Weights of a small transformer language model.
Size: 8 layers, width 448, 29.8M parameters.
Architecture: RMSNorm before and after each block, learned and rotary positions, no biases in attention or MLP, tied embeddings, capped logits.
Training: 307M tokens, 2340 steps.
Each number is 128 + 32 x the weight over its row's rms, rounded and kept within 0 to 255. Layers, rows and columns count from 0. Numbers have three digits each. The size before them is the row's rms in percent of the matrix's.

# layer 4 MLP up, 1792x448, rms 0.148, rows 1572-1696, columns 112-223
098:092128109066156182153116135169129148151117183070186142145139109102071136150133142164117150162190087127115103119118151167103076121041078094087129188140141074160137079157128087099100077111084093130134165156186157143183122108107126134100084098157092141141136131163146193137080121127110121107167109109163127121166076138075116104082159180148
095:112125166120176144167089128125089095134130087072152087085084133132135060083116063103184146091101169123105165109135186157141131179125079114138154102137125129124186122111139147161141148130135115129127156139162038107130105116167089156112098116119113105154175100095101124147185127117136132082156160177107052092119104186174133141121117075164
098:140149124107173115100177133127132092150130161159105142088157089070155159125139121159134176105105110075189093143132131116155169123196148153126137166178139065106093129130155132133157139205103113115084128064096094161187095130131145157113105131132155125103106126131153054098111115150147100177164107095164167123190115135117149172109105143149
095:144140058114138088149078087137119122120134159153146090123148188111218081101099077159153109079102110112093127104112132118128142140077138112153157111114120178100095116186135089117138180099135126144089146087085141134139137180133085059146226154084096177128185138065065165090113172111114073185148163168188093135131155087114098162128172073135
097:132109109160122131119164186132035066078095146109172118123116185087164130110105148160177137145168084062099142144037122091088135206115123099169135108183156093146179081113132134118060075117134136156148152094112104157128126096148116085086084136168180162113158153144081101028130167162161111155139163123100130136105110151143135132170096150069
099:131107124154119122126106109105156145122121121103129126122156102129132117137167167148134163173157140121133127171173089134122097158149170140170080168197084126176096135214082104138130112158142171060113125079162198079154127140068151110156127122144089137181172135125119170102168134143113118126120026079107116112119114141165126189113120188115
098:126138107131137135104100144169122097159156109207119154117123138089085129151118190104084098081109194142096049091157110149136127169084159178146123144132124137139150142144142083114116097109117134094098098144118151107086130129133123103176086113158056066178144089113126130139118105170076148117174087144096106077124113122123098135138157115157
107:134094142135120217050137124174150179068109122169091132111100102111155185118087084103194132078104107137130136141091140127095150074209139130126120169103105142116173099151135103083133156099160133057116047094116157108121113146152135116069116148142163120132115110160108159080137082109091151121169133121111135169167136120109151185150088171074
093:132170174163136111101130072132156138103140166080101137122173120101116133079118135132126051125100148140141116114154114154134103094114104087151079089114185082105102087076154105115161139106057148117141119051136123099137168166208122088131159188084106114110092134217181091149130080101142082115119150106120078129129159194125159082103124165109
102:099111099102130087134111123154155140112104082128112175081108150104135130106119147177167076130122158164167070148152113129161111106105138131104149115159175058136091079158122128147096136145181089137082106134155072095026093130122091104141091098135145162155123166100203116138183090156049140086065110123104160164192109144109126112157160168079
101:068133145203151105090117099196105121149178134095162144130089141071092123121120119159086129103173143127138181145145133173094132085165175128112133132116093072089089095174056141150154165094061131146120076080174148100139096171127114140085160159140074146113071183108152119052140199093166156139117171143143058172124108105130090103123149159114
099:130105095143139072189092140042104153163121117118144167149104150121146155164125047170072096120129162146156106090157093123134105118115110109127121180133093108137157126173150107136111165162052105099100124176130107096113071135134176155127127080100187083093105090125131118119161120183101099150096128153130160120136120098130153111092132117089
093:059136133063154101150095150149152085151145153147048176105069191126062199123120072120132081046118173084118129121091151145156152150124153120178145158110141116135097102157087098094175145142146099114109128141169123163132114130132101103172099188117093132098130162173154075167126155159117185137158143113110088144154109091183107105064120177245
096:077159073177100096103139182149152110130174117124050115152201202128163143126115120135157112049105185094134145154199130145136187131151107078089122078165167107146105078142172069139146109143145130163096136161094124113113142171094154084142160138149163100139127170144139148106142122102092121111105077096121160075148166116168145109169137137169
100:131092093128136131057164108174095126143138145137117171128162178177076114121110181152142162143175138152162118108151152128187098137118176137132073110153141142208163117025073103127103076139100122181133157134132134101126098121139104095085107146113077115150122142088083101132126100053098122083159067081151106234131157088129148146087137125091
103:147109100114126115125122082048140117111145098118120071143151178100114169060130130133063088138123088146115180142123123072088121148133150082141151112188134123155120097114152143161072113111096096114136139159085151135143152192143097123118139115105107157097145090063052134122138152098176169168115106094176107143146155150128131123183109137134
094:160152119055124149066158107139094141103124167139136123103133126062119157136130069095093130140100121180168101227169103096138148113163174129133145169148135157176089148128136167090163134130129164133150139201115116146125155149152088152118088139182083113149154193136114092155127144091132149148147156125140070116094114154133144080137140131047
095:082114119170137168098146091134160102109091131126114182104110120170138078108147067102101188166120123147180123098195055208115100144095185128146077131131117141133162110100153111132155119141117143153130204140125080148161119092118172155132123135123136092122113118134137133174195148166104174168134094143109122109102119074092091062085123180117
101:132142137141118123190145139146208167177099164137133085085129132128115133091134111143163113074092154131166129170160166155112156099130138122163138106097143094155074164128101079141182116101111154131084137207060057167115136156104123171125108129115154076110126122094161072108076038152118122118122099153126128128099111140099170109123086178103
095:149126107159195122123101097125121189115117149097078137154179103120105089114084176182128097089213203157127177125111105142089119130138120083152170128100079163094140144148120082122111135156127196162109064175128094166045137097150124157140073125098117153152167091150162140141143139101123136105141112074129128098122065103154108136128093144099
099:148180125113059098110123183101224197161069082086112128149149130120134206133122166118110164156146128113107154142125132155122140071056111149103167119133163067153110118131104133180141111134141102183088193079142105138118134126056129133104109142124172144172128154073098130158157125185097127095146194147113165133150134200186131189079106129164
096:106154179160139081099084156122089190124115105102121126100139140114096188057122050159091114153122128122168112172111108164135128099117090120147040140103128109184108066114129144151112112191142168129133084155072105111116134107074132060163125130135154135171156131140148138103079150153156073131107165148048115086159123191156121132108067124164
097:170110139178122118149085123142143121134124163093144146144141110116157114151162122127102121171148144165144113187090114153147163147112129125109168102173086165094129196191070164114185143118117149126075142064089118123100164129119126141174074172151197089129107114115143101080138087123154114083085143143125134143095143137079118067081174190176
103:170085109182158118147086167112132168103126168112114164175140135177131118134136124084139073163139134144114092107159139125114155135159173148126082116144176176136150134118107169093057164123113119168089102085205088183117173173085070150118158116172079124129080154113125115164035138136104084075092112129164181098081106087115149096202144146109
093:147127085108161133144131127127177119163084112075106137151101076144098115094171141141103092159137114084136135183125147167094123147153189134141158145099084130106138143152131102142133153109113110169095085146135118178118133101133149196080137136114181170146125180072105130161122142160136138090147116146163139117161163139118088154077116139129
099:140159133122112192117112183135183131120123138072096099172074130087145157134073120119068153158124151119120149160113130083163077176166090105106093161130134141135128109073107124151116132127121141089133112153079090122144123047085174136112100092103190158166103149164144135154100110135103097142125162114102141128136096095139168154132094099142
099:136106146117180054137120149142141079146169098169139126167131207118061125167162096153119150131108143103143103153117141136121145165132102095150163157143172154108104184083139197166173149138111109167084084116118132121171115157123186131095161106126095157166142179101137101115125210128166142156140105095140096147122078122140160129159117142186
092:136106189129108085149111138083101149146145078114182159128175072121066091110141143127122104128128129137119171129103101110112132168112155150120120100116131076116214093151098137183156176129142132142130112115177128184109130161150090163116196161209096075153134143141079163140184159133120131169130049134145146109164131121126124131095099134120
103:074157124151112182100186123114158113104108156142120088133144102151128122153067123129144132108134144121110132077046090108124123194102147128177151102125185133099169107108140052166115156178156202114148146115135111117155127095077178134153113107134082100112097184104139121106091143113098075146145095140147130163161158178095114136203138092128
100:109091172180161076171144129066145014125116101137099126089080128155102108173149152120097121092134085126130111111127109144113123167111183061128092114140113121128141112087115153139178095087139146089142186113125143086136124105141167129092132152091111117125133154110126098201107078154078173110097150125202080133139168148109140065091173172108
100:163104141099088112164113110135127172171100124196120125101095128150142155143151132187121134060133116083112164107166065125109126167113133104115107049058117163106085102148154129128085152171133084119107150094145125147129134119185143168145116181136164156120105157100136166118157103089119120117129085110141156140137072070057120116135162090117
106:073142153224213103150063130162094144119134109106095089104093111151065120161147166158085124077117105121152152124168158144090160165196082163142099129133146115088151135048111146129159124066073156105158093077144127088103119157053171134098146113151113182095122110113178127154129145146105123126129135133177069089170110115118054169155141142164
100:138080088113109163125162086114081119126093132110118145129133056180156157095199143090137098189146136162122128096132051107133157123079139100135136098146108114077066127132221095189140114116116067116139162164106127172132130126076026210114107142136155144088083095089082124115119131140069119125129121104134140194175098083133089159137119117155
100:114128063138086110107140137145165146127145164120187126145133121129084115122161160119160087119144105133133083181123052164112153124164105148087181168138133120126098152114069164171111120088136132119122128100134109081175082106110102093137112152169138127129167145110110198117118166144127135129143140090143169152143198089163113094133151086149
099:144125147113120126161106120151118167143114133097129147127134097147105137161131138102138138114062093125153159085136085154120123149137122128146113164136137110090151184098082119164086147135141139077152119155161103123112116184114138125153180139121110137173148106132120111144132123150095132104106101100114113151147090092104165174163193125207
099:135080129145143115090134148152103099145134096133181145127178210170131149102115132081200115148092139153143077115155155095102095103131159146109121123129153081121137099094128170112098213111155081127169129100162099100130178192085122148115080179156127117082130115123229145124149170195151084175104156146110159171139114076143174140127107115137
101:150104118161186106149083131117112133105121133152103167091121148073095123120080125093104105155108145093172163171118146097137138132107128157113129110132165081127073075139113144138167034141173141124084174139165164107133160137155170133157108107091115081128175149114119137065133050143129141134118139131120113076131162115086115103112128150165
100:167097100026155106098107096133134171135185067073073136082072150105123163113145149172130130147195046126143056087138166185090155093169129137164118137148099076043192163154089102139126161135158168111110131149103157165091090144096102060117119185138153110170147170175147130141119141087140158034123148101161200122131142084064118149081129115123
102:099134122117125147116096135147127099143125115128114114143144152117158099088194150210155066188119120103049154191067113157158187135170135111182118174118120160089137151118149146149103107112083146175120130118143113095121119132111090152109158119133133205104052130086099124085145080184109090115164164088175179142148150213099109152127108098135
088:212089128101138133194160125100039129183156098134096148132110199085144142098068146134129143115188220119145141117094112137109160137130122194093095130132163140103086117124105118198167165160154149193155120176147143178121119131139111104138129149105057106147129123155091086079057131169147088165126071154183213076143093127123085113131115116120
102:173149180123188155190069078106086140162057080194098140158130129160136151145219133140104120115177130111123120079100106144090162150068106123078147152081141127112126150088138147136122093126154102140127095155115161135080158121151143134070138126112134104138174164107050150191126097137142109149137126075136126125167151173109171095128141119112
094:150174113107068115175107097121171098144138100134205079134193096181120106095133099141132097112133111092116113188108163082073097088145185092082095109142132131119160143153138133129124176175072180132159136142135054095158188180105130056145139086198096115114138107128151126209122129159076150130093152085119100107098119113191132160111140123085
101:109166135131110097099123082162182175214135165083123075130128151121121128141141148147131106128162138105118190157149123139097075179133136165107157156124097200112167074139166132083102153127171145098206143137143142100163183120148155162117184106125146092129141123135120156128166144150155117140121173148063116192103130086096145130092145139150
103:106124125128130088129114125147083159135136084104126141175087097121147145106099112114121119130152163133115139133094156105082147106195167140102187141130133197137130164130125089149126099170130105174064112142121111108176138181134109126193064118128075180143125135113117112092109149105085162151139164078148216117161162100153159129102118146074
100:088160051106122095092095154123159116136088146133083159117168078122164162135175097123147132127117165172120140170150100131090147123147150127176122112103103196148121136130129155112109148134177082126175136184135112162085135069101159107115189146125126111203191146161157149114191122026094119155104102121124093135116147113154078079144071137090
100:145126116145035130157114105135135166146065112163130191090105143176114107195210124146154118092178139197135133064098088166149141118151095136079133109084118138176124139083105099146153189140148147068112142082098144137159122123146080138148131116181182111151094104192075145193154141094151127154168154105149154096135076136115124121122144106162
103:167107117162099090150137136131181075133117152073116180042131143060094137126139144079120140147184173149083150124165158172126150096166146070120099157110099152169097134182100187143169123097172083135109088150143145095149169126119157132125122162105120148171173081084096057077155091088138193117154146107160114084130119165112147133128064086124
096:096176087167190134158075133151150097104120109053150137122108149081114091147120203103133139141156068145144106109103108128159113126140140096130132067132080143061150109125132134151136166158101074107092145126153139090192201122113069118173083081124074147136066139095118108090095101163117111136053155130114168115150177127126157128135229143122
100:108093180150202129174103066138102118134082075129154035095135126081143114121101111167120112145106144146082158100133138156103109088125114112082154111117127116205093089060109102111156065102141163070107185113103150122135146051156124123121103136124149142078162116105133101118142146158062155118097165059131151115097131161062129072125124145162
095:151117099106154173135140139125145124120211140171098172109148112120142091069088111224168125065164115169141159103139192187115124091093124109126153122133143076090159056132144161114179117139125131109188144164112160158105121121088169181149202112162146121086124119153159146113126159116107087140185152107107126137185096112143158111132132092058
097:184103114108136107144137113062120124105148178064103141141153148094133124068126177111153104157129149123072150179159147180110173135120061091132163142103092112130052119154067135131116153115134142154093056100093158129096066148155146131096099155064106132093086120109089141128121160125149160108210099130126073134117085136113146192116055105146
107:080076124113095120141181096109154157112190165091159122128163155135140123132131109085096154130145133154122092156182158150110141129084117076089126152154187148127117181149110118111125093119130109138080110127125184131080087099121128157170172138099118094101149134108128141124052220120122146097151143123158110102132091079091152176148170148083
100:150119176136168131094125120135114159128113135156134171085105127144092184153130166121125135160147144171146117130087117132121149110064154133098131075136103167183085083135127193102112095134129105098146145142129112127132066142091134150120148142157071137167109136133063102104209157159094122087082142131115097087130159128043114134157105156164
102:158168177106166102145116152128137143141152170128170137149108113104181172094057108122135140099123059149121159119159136140185093233145150089125168111178120153132092094091154098159136107138143139121149096138180181121122124141114138100162156169159213126144137160123169121079207124133184100143114143077060145175143141119196160083121082084135
098:140126134141131111155163119153148102137126157117195048085130116165141105144178148095105143097088152145129157161080121123124118127127098089121114154106120110101170126137123133168065084082063129173139168134091177152149094149180110159109089129110074152091108098125085105098064026147058112148116110184080174152095156124139139117079120127113
103:163124176142097161017127079086126114162131128137096101114128070202113137098134099162093131116119125138119134154129085122070084185135151177140130123190121120122175169140140099132109103160077107086059170132148091118161121142100146161202118200157142140123083127154115140085090150157097093158205147186100115138135111147108146123142100092130
094:151113108113119088115102128115096134136137151161160173085160166100187146164139046093074123151110102095186162151190147092161215097180183072130092094118075072092146178045179098144141151128143153120099152118108131116102111159150138078156082139132117094131089148103135100167085096105111090144087158121154168142159103153097180100088105109112
093:158131187098136136180145080140155142186102143143159102115115094141120119147087166129135107111115096125079168186115133137144177128105197125203156143146114131130098123181121108163147110111081078148134137099051128199126131133181146139129149105106133149093162107172101085139145158078157156111100086180208113143158062080164101109112138129132
096:145151161112067142181141132124133140134074126143165141118100112131109111093127096172124143091109098177106089065085142106125102161147108131122190144109128102098094162127117174119120190140127153063155139142160100129073085162172132103162113100088063131103113146089087180095080120101158166111127122143091123155096134118110070104117167108132
105:108118129107149149138133097148138137108151138079183196136090103174134124131131094092090144131108044113155137164143143074149115109096197068156079094117163097165105092070139072155112136120150134168203052118119165110111128116155122144163165103088094090185087124177094126190156121188151160085143145163144118141158132133105075105097075084164
099:166151054066208071136136091138134112092103089165128095140101144107089128075149128092117114166172137126100130078130157123147131146171114081161192118080139092136146220023143115139161170152091158108157145097098165126145113119130125117102126146163121177123139139167055161098122155141054109146151132116175153176130091157098092137146107105163
100:129152203157082107136107202112142107099161095149160174121135132123148126183134069105178111157077162090103178101170147115105145125169091038079077115105118125140117093149113078105145139096142130120171129093152124107158085082105108033109078163095133146133138147076118154149155134168142155180140178150141137132131112103112112064141191189162
096:126055184125117149112128124065115140095159083083094116191110106072098131157131124151172161132112102144143130079190119060184125094162116081128183155158166155187138117136100076164109201111061141157190140124096138068091136115106148128120170150132134140074079098182104164144149117048123083116098151091174130128115103167098100134143159152149
106:147090133087066166125074084119092114089140128128133184132142111080145139122097133115089143107116147147131133112053138099165149120109111097104103136133128162158087130144105123080140151160139149155120088128157144126105095141082207147136074140139113216137168167132179140133094135158123106123144098127113120152151130155108137102166096147175
104:130165149131153111098178104123144174146148168145116126098092139136202092076182172145120157143190140128099115128092149115163187108238118113088147181119124129136138049137154134228091188116143093155136187173077114163096116103101132118122119145129142155150121127132129087102069091138114115157133117118159110129130162181131114078068109117125
102:120144110136130122102124170143117175159133096072143111126121100142121080172091081135141119078062080177137100112131115110106098112166159124147057113169163159160076076109153113173150126106164107190131092191154139155131104117146152159088088107164133104074040175104162160115081145134073166103180175146119148111144090123098063208092108114205
101:164094136163128113147131089111168106110119102152134169129133198122100135113152219064113150107129101132121129151159141085134136182136143184130143136119122155116186156107092132101162137071132103084140121089134069132123197152103101151159136149158122114188177158114120163167115091108102133134086121210116153100180178126077189109097121171116
105:143125178093122160118140168150117135093115102128087080127148166179146168144099089064050110103065055118172117106094131086123107141161111162140131144159108088134098114151166081079145161115147138148167118082136156161078065157119112106138134133119131101140085072202127124130116163093121127108097164083094122145131160170136095112154167128114
101:098106121069125080168127121086112107190090163142184141149157114108097138146066151132079136168112131152077163151172159103084156135078099073080146108126132141133143128093080097157148133146135102136126141052177088073139134111129176129144028116106100068088110059110091111132159168107159083110132159147175126143157134133142122137060099179119
091:107160127146120071106135138102152154098134104089150080173163237155159152093147157126179204137151131087187114168116130080157089165123185114148164128139102132101108123180114163166115078165175176110127138159117156154119136083158132128184204112090123160144122132110146170126152130144127136194159110127122151099132191132068138125111102149061
097:173117124138152076161165158137089139139108190148126122066150111099096169103110112116129124119191135112099100161149093140150145132162154124107156160161179127113134142103110162105091077060106115123193146155073152065178142090097129116091140154142113178113118118162160126164123112165087091135109119043125106154194100136107102129076126113116
110:093173096101127135141124151130125092166149105052161097139151134115139168207121124157120104170130119148129109074174129196116097101106159119078067134154131111118138141168181147088138116063172100118085136157141184130144123138115156086128143147132165194126093142104170086122145073183158185134138070083115114144087120059114174089088129109065
099:122196117117101106127121084126127095153145143113122123172112045098128036098085124116205165109164128163123135165171114098174099120176123152110111123164104128099143125170123149147169128117080124151067088093158112156138130100113151167191114209114098076108160154124142136091137150144136108098135149182133086113091108099103195067068162132133
100:068153122117101193085096123118132036134190119169144150054076101144174146088128151138088144115128130146155097143115119200169130135106173114064107133193109081096155111092082159171177174162084155147107081128130138085095177137117100090139138159097181149122129080100114103171108125140123147102102163075195093119154140133120117180121175119130
099:126096099134172137144142132142100080161080082147129116091091092100071080140142147085163161159171123073174192118170107115084153186142112100127166158125175191139059146130136127088119160096169074095116121172115118131160137074078195202159107113118127065076168133143109137152131115167164108160190118164072155132136164140163146081100056123131
101:115104107147161182155173128103126112143137118159164147184115116134141151180088076164136096077121117209149150153120122134086086150109117107079087132159126150148108157078122163199106163189042111094141109088188153155154125124100160168141176116085146145115137151179146111121103132077150121125126130125113107086102134078132157169103122150145
100:111121107112158101129138108155149159161134176197122117099137143132172198153091128159163070146135128174172102179129108157127141133064129153131113142112129135146120109079119073139083094155105141144141099118091149133103163182161169110107132107162165172140116107151137049092144158111163203120084117120128125130098144117187154115123130157124
102:106139121084182108077107109055146070159162118139109100095119156136152122148166106136156143110107108104105106111067129090126069128122145158126120120159094070110132116120135144123074138154128136071140112054109123173102090127121197125143066154139108100119103176154085124083202152075122139178144159072145101179157129128126160140153065152120
102:123100110168149183115163131122128125140115096145152092123145084105132133123128144171076155096114147093120113151136155104115129171123089128167177174101089182091144062120061089208141143119130134134182105167132158178138143087174126159060157126098141146121153062126186191125094140147154196088040128155123115155111113140163132065126119139117
104:059142109091101058128095057162127133148123140088167128155177135126117146110097157101151120137106115119124136143127109095100120071181097085135096167118146139109109157173120182126153101122189124092141102169133081153140155122114112133191199154158120138155153110121109139119096136137136155093109140192153131076159054110171122144073151160112
103:093139153108114147152158186117118102073187163160151158124097117147047124123116131124189087127149195117088093079090145105125089133118143123134150114106127190087175160158122125162077156205204157183106090111185141180126168157117116123171125113131086097142127157121146112113139119122147155108123118105104091157133094063118134151116175161130
094:116111152130099149110144117067125171147084098171153084114110156114113115109136085080169094119051120148163110106100146125098085068133155165125139097154146127097087153067071132154111130162150099151128110134157087063172112158155129138111074123124108126156082065147137066124132153143136115184116114131168097138168056145132143154111137132102
094:081141115121120107160114120190080172175142113098142141107068139138176123104080099102124167151137111111119159088191086111138141103128164108107149151153183103142104121152150104141136153156142078153071113087110120111152117097067136141131124093154165191098140120140123131113149155162106058181155118099149129182153168132147048145190182119136
097:089145158110136171126120101105136090116146156110155145113115136152157089112088100093147147143123146111101094154134125176127162126143144084152173124113128130135054064215154141182125108093143117136118198131168114077097137116119165170155098069105145174152143116113095093110097158137123134157126079170191161137134218074140122099148146206188
102:091101112097133105208093185152108130141109126170124100105072178160122115174120135108084154130140127126134138139132113142179121152155096119153115130092095072126100157087138116170149115097148050160099122116126140177207116151102184118096138134139145116108149125102108089150153129090100130137063193110122169105134138156103067101138070157146
108:108219035106141161133178158140138107084119117146137128053124093120193145167094146131094097173121103132128115166087140129121117196173154168140127151099106106092117160187088090110101159160110091129114126130157117057085099119151112194104129162154124118159134157172130122104133164198126141110119119110080133079093187176130167061133097064155
102:150155118127175128123157112099177202093070136122114125138094105167123099112078113042150138127159104164100151111111119106166108174130107126135157131164102106123120164169126106104132119164183084141082155149147224170199095196208111117132118134169122148167103122089138165146150119143130161082080116152076091132198132136143089103094194144126
096:135113091188058148115112080152125101153130122177156066089086118116134120147146151115086115177057115124165088164131187124167102139180115141154118107119134177110097196169107104148182115105131079124149138149160111107193138140116113132141085193173097126136137093081148086139155146094108130083113137173192091043158111058132127161106162158114
098:116116086148153114158136153091184138088102100175159145122116129063118087115167181127145120107160137122137086180105113120122135161095106155071135128114106117124110133115126109087125148142093123126136116104125141122205162153092141079086069124113104125071150132115092173181190202106085125162166094124170132075114199194101173114089101142146
092:129150069202125146111093112147247175135161182142095123142151119092150130117133108078170115151066138197113144098203172141120115078140108122131171122094137133155142086115127164121121143130140108131136130086128160163153177101096146168140136144139167047129158148102109126061162149137099125114113151166069075147110202107137151134121145112111
100:094114128150115114065147107114122122163089121091164153117081095184109074162155079136124161218156090112081094114138105083129119135084157097116096155123081093126158195104134129194190099133097093081143119114151118101116084104102115058107175166130184069099078169090131124122127126138123094117101084120095137151136107180110121144108098177094
096:153193179119188105165120100157086124120088131109098118170103107085118082151121142174088112128126073111188140129122160154151151087134138147152101127145180169142110162075126073181117128145141101116135104101153189122122156110204084117143141096141143064106062106056169104116158151120140158202157137107112124124102127133096119101130125135131
105:100204135135104064175134095150148114136132147124144102111145104152088139130098112127160155139204082152185062099069076172137101114159151113121160151184108151065130142126140113064091128170193100122120135105164171118123175101119145111157160125179113119097126141165139177137123158112099177101126142205153083133177177148156147115171137073137
103:132200066123131178122091133117100187135193133087131186194129114089138129158137107173112185132103100094079109084105137142078153166099147126122146126094161103129096078142131114135129123098137118131126030094145140190155114136144138130106109103098132180145202110096106135176142132130136173159076115108134145115136099146109099080147161190109
100:082137112189116084113169139086140099101120136139137150116082128165158134081159121147137119099099086093116128147112173073161113122135113108182139172090131163130112080117092142145103136162158102136141102129155184090144129149138074077148188187109112148100092121142150153141117222128154113102153086189159119149150159084189082139102128129138
097:080102126109148126073164119133188076141152074097049186155102092131114118208154111121150072128131105149131166154154146175161103142138189138136124116160166126135147115146115106144124105152080073152092140107106168117144151100170110142205195145165139125134143099081135112136055119139124144120136128095155144099151158104169163115122137125056
108:145157131086154123110178122116083095171101177154117103103118160115103125119080118135100151122142126134202163080113087099140130147142100112150171075116121129127155148074131131094157109082086132127157134149126102107124135124112105100155123082099134093100157118140107118137180159102116147061119160146175099180144113150133067055136106056151
095:109188110112126122140150146113151191146094125162135143172148151154145086162148142138173142045176099097162155111136141115099174103181181088141111117041114105178103120141118141118152119172143070164154101091121183081153148162136106107148148159099192191101120116220146141164106116129157167152118197111168114109156165070125127098107101144123
106:154169114110107139103065107106125142118153127133189094069045139094103126138084082129151161099158111136116133143176143210117128189078113178113145173133111141116144162038133091123170178131170089161108153083145109099132148121142082160110208111158127104090174039110131144126127152148125155121124103118105097093064094076131077130067102135127
099:100079113117099151095099103133147167121153154140113031152111144138156166106098116152125090174098119099119130103134116128104148125143122096135123142082121127112139141086141142115124146145112145126098194142145132072176151108144067078140146099085133171127130115122129130139086174105209114149152099213103159108150107103172053087146167165152
096:118157125116141062112117188132148066134116087103104109178082119112084132120155073122139076151112156117157113109138091095129134122170124168131069115135116085090109109123143163128140175124126103184123117154157073070100122069125177165102189111080124127139135121183119160159206084154127161130119106159124106134193108080165096147098127097121
099:166195123082115087156116167159110071138136088174128157124117182153097143135181119082129096101128163111129093137058128164074103060128094114126117164109162147123107152095133132122103158141146144150101097084125151132163157094131143101136145079108147092183141138165156115143107116152130126190110115123111136198141101116095130183124144138160
096:201143106169115141156104176109124086102125174194098192139144190096119189122115124111174151101154163123066149079108134108177154135153146115173093152126101125155152129083074159138105053097142168180178124126059110108146110105175115101133144092121113117143094160098160129078136160149095079111106112104208120108103149161089074116100156126171
097:068115106159125104092091161122091123134094069121150108110103102173173174078068145130151092097110128183092088119154112115144131150170134150195106136087108145191109125202103157146067111095138158137126168182111052100164123150110125111109136154098175174114079117113110142160126080165094114178139158172118178143130155146138091139103152158101
099:172144097140111117085145127115103124078109158144167149133166108143125109180099130078107154120063139128109155106153105080112108161151114164141147139114149089133184244126150174135097149169151069176110140196084099140129148119162116128114108117152111121172253103175069140110109148092097117168153084162145047186148129101098128185160180120100
097:113106148080103117147134118084107117102076198098118139155107127123147142112135078148158117075114091146146109091113097151124106108135135194165087104123180104116154089135112157048093169089094156112116163150169149185091116112094148128116111178098102100161157128123107157100154131122158080208111137180168066150121125123144160104124145136152
098:219118162109073143104111143112080052092123094152088128154120055123169073103117149157084104122105174193090144118145137145119102068108106032169165119130072135103124113127144145142191077156087094146082124076161114135132155159156146162085103179094103091067164154110138144110157085129218123116146163127148165160128114136101133120116131116071
098:083152159138135062152084123176153112213150150141154106122134157162135144052110141123173118151088194119154136051108101062168148115154088151151183060135142132122104123139177170159182183147090101139158152119092155081135150110120141150141096129113144137183103067153153104129139128142123157113123173103138138095108161093133148100070120196094
102:137143178156098119146063132147137140086058119127064055098124085137170143106106123039122113185146153102114173178106106145090181099085097146117105129114118105069097203137106134159099115153124093101098116052135126126072142178115168122111120131156103128132113102198117114128163070114118145163163137098112094059105117138138119141143109139116
099:150194141116113151103096124031116110094078082099101196168144232134136124155141132152103128126137173120119097147119047147130119094158139120128124119135124116115100165090107114117117176158133142089090061123178159065108077153106146148159144119092113181132182164000130137123115116141143094182155139083087141055085128157133131065093151162114
097:122098162094155175179124139096118153088224112166104109091093173186117127164047114126124138119138155149117094155134112125126076096107156098184125135179180141106115107127196106076143140069170040160152174190128147116089114141154116101045121119163161165047108061104130109185112144078098113134090088135139163085120152137121096118145151130131
094:136129136137147087205133108104110127097133153120142161112120177101066108114095124138137105178085189150107115096160096115132142119107105085198100111068090062077165129157169165097071178119114164108168120062068162162182105107143149164132129089134150156114098098173143097094109083202142121196099128125077101175197082107109148164100194126157
104:113139118118106131123145160180147124093081181106119146111166153129138127133134082132094149117099147149111117173125163094098152153155178120107133128180178092145161142144151127129107140134125163100144116155149149063170067108101152119099126129129135169117141115115099092102144133150094148075087114127155098028107161096069205082137120096144
098:111122161118146091126118109086155104097085145084173140178167112178176116115134168182140100112140149141106093112151143108079163081110080137167155100122146146113088115190083077127071147115119056147145098147173118086124161117159158148130089138180158163152116131167161073098122103159115133169125113150118129102103127142142104183177158120042
125:131126168091134104086094143185145134106107165123039114161185143092106188104069127110139163111175131084150108132138165145147088127039089104078146116196124079138139150157101045086130104162178155096121064183148119148150145114173151137102163166180103099090175094188028106105137104134180157136109147147095130126131113178083103112214103157126
104:067083124150124161062165191116086111168139112160171179160122119106089117117176119108127138140150122102022099142176113149114085120134151139173120137108158148131126186127158108136133149159151141114093128127130106146141141157148153100143157110088135121091086144114132194193153103136112218124064117111118185099096154202127107131117052099065
100:204126148147101120134150128094133118090136123170148098077110112103107091111079141151115152162104187134134090149102137094085113122141133109126141127110188132114149115147135125065171103103194114114139160037109131128089155032217150154195087118097137145155140156125120154092095065125169058180145146129049134184108115163133168167129186117138
100:159083119092120152150109094128129130154098124144067128080120132114118117160127119143154094109145124098101192099119127133176131102117144117150197122146144122155156196144114099148135128122131156133090098108063089104031144105065174135150173113154095071142142147114072138142154153177150155090057174166122146175084179095142181159156152125143
091:169104173162094096108117143165150135115188172144091093087109169137102113136125133138160086119123118062090150108106136124144129122106144174164167138101114143107132115113082095139087105163125061150096089130090104184200122171133124136142105127139164162145160187153120109154134097096181074139153118150173113040063084156126184124075109102182
099:115130094104083078104122191141113105162163109076092129156125210185129125147137160121159152151096088119133107122104091134131117120075096164087146141139138104086120144132069132149113155104104132128149119155099127094072122116168070187125144106151094138143100165105161124202166183096104152111104153148150092125120158194133180151131136119114
095:139106089174150142114145110196095177127096175150102157109127096136076143129139118133152128132117073126149113129181087115165138119119082123175146195131100064092172103126131120142135110149134146175109150134110158107165177147148092152087167109152144114101134146164120193079044121122175107190125088161203110140126119145079124105095121121206
102:127130137221143141108111132135144151113109112155135216134135198166138130124126120154109053149124111094142140188170129151122121091083161143183152080082072127151059149119074097110156175141118159092091110121108086103170184091098105165137105135139106107101093170170129141144129065142134116109141112157113133153091126157143115100131103187198
098:140137136108073113143153132133161156052087191126176156146102131144111191126127142152147116154179120064130145130103100146128083118088082155193119114154129167089064144174102093137115165135136051070089159135122168152144141136132231156116100123121119144130147074062148139107158102099164141081097149165175127117144111153161117142129139131141
107:108150097155194176132128163125116126179086130088116151094161087119135108118186155151116153121155148124150137136112105072107154144102163053187101061104089152079133141109141117152083133182146117170113127158148128107138108166164177137109156140122098092117187138154127181190120110162187141099098152084165075180103160129135146179135147134129
093:172155128137141139111099144162177144155129115123108065127109142099155095134125137170116135188123165112084044117113165147120058154155151113087135112121085120152078127121108101081107101077107120091104140176154171140071117107148149111123169146144135201131160056165125166103128146128131109123087134095105099103152118046132178083125096088158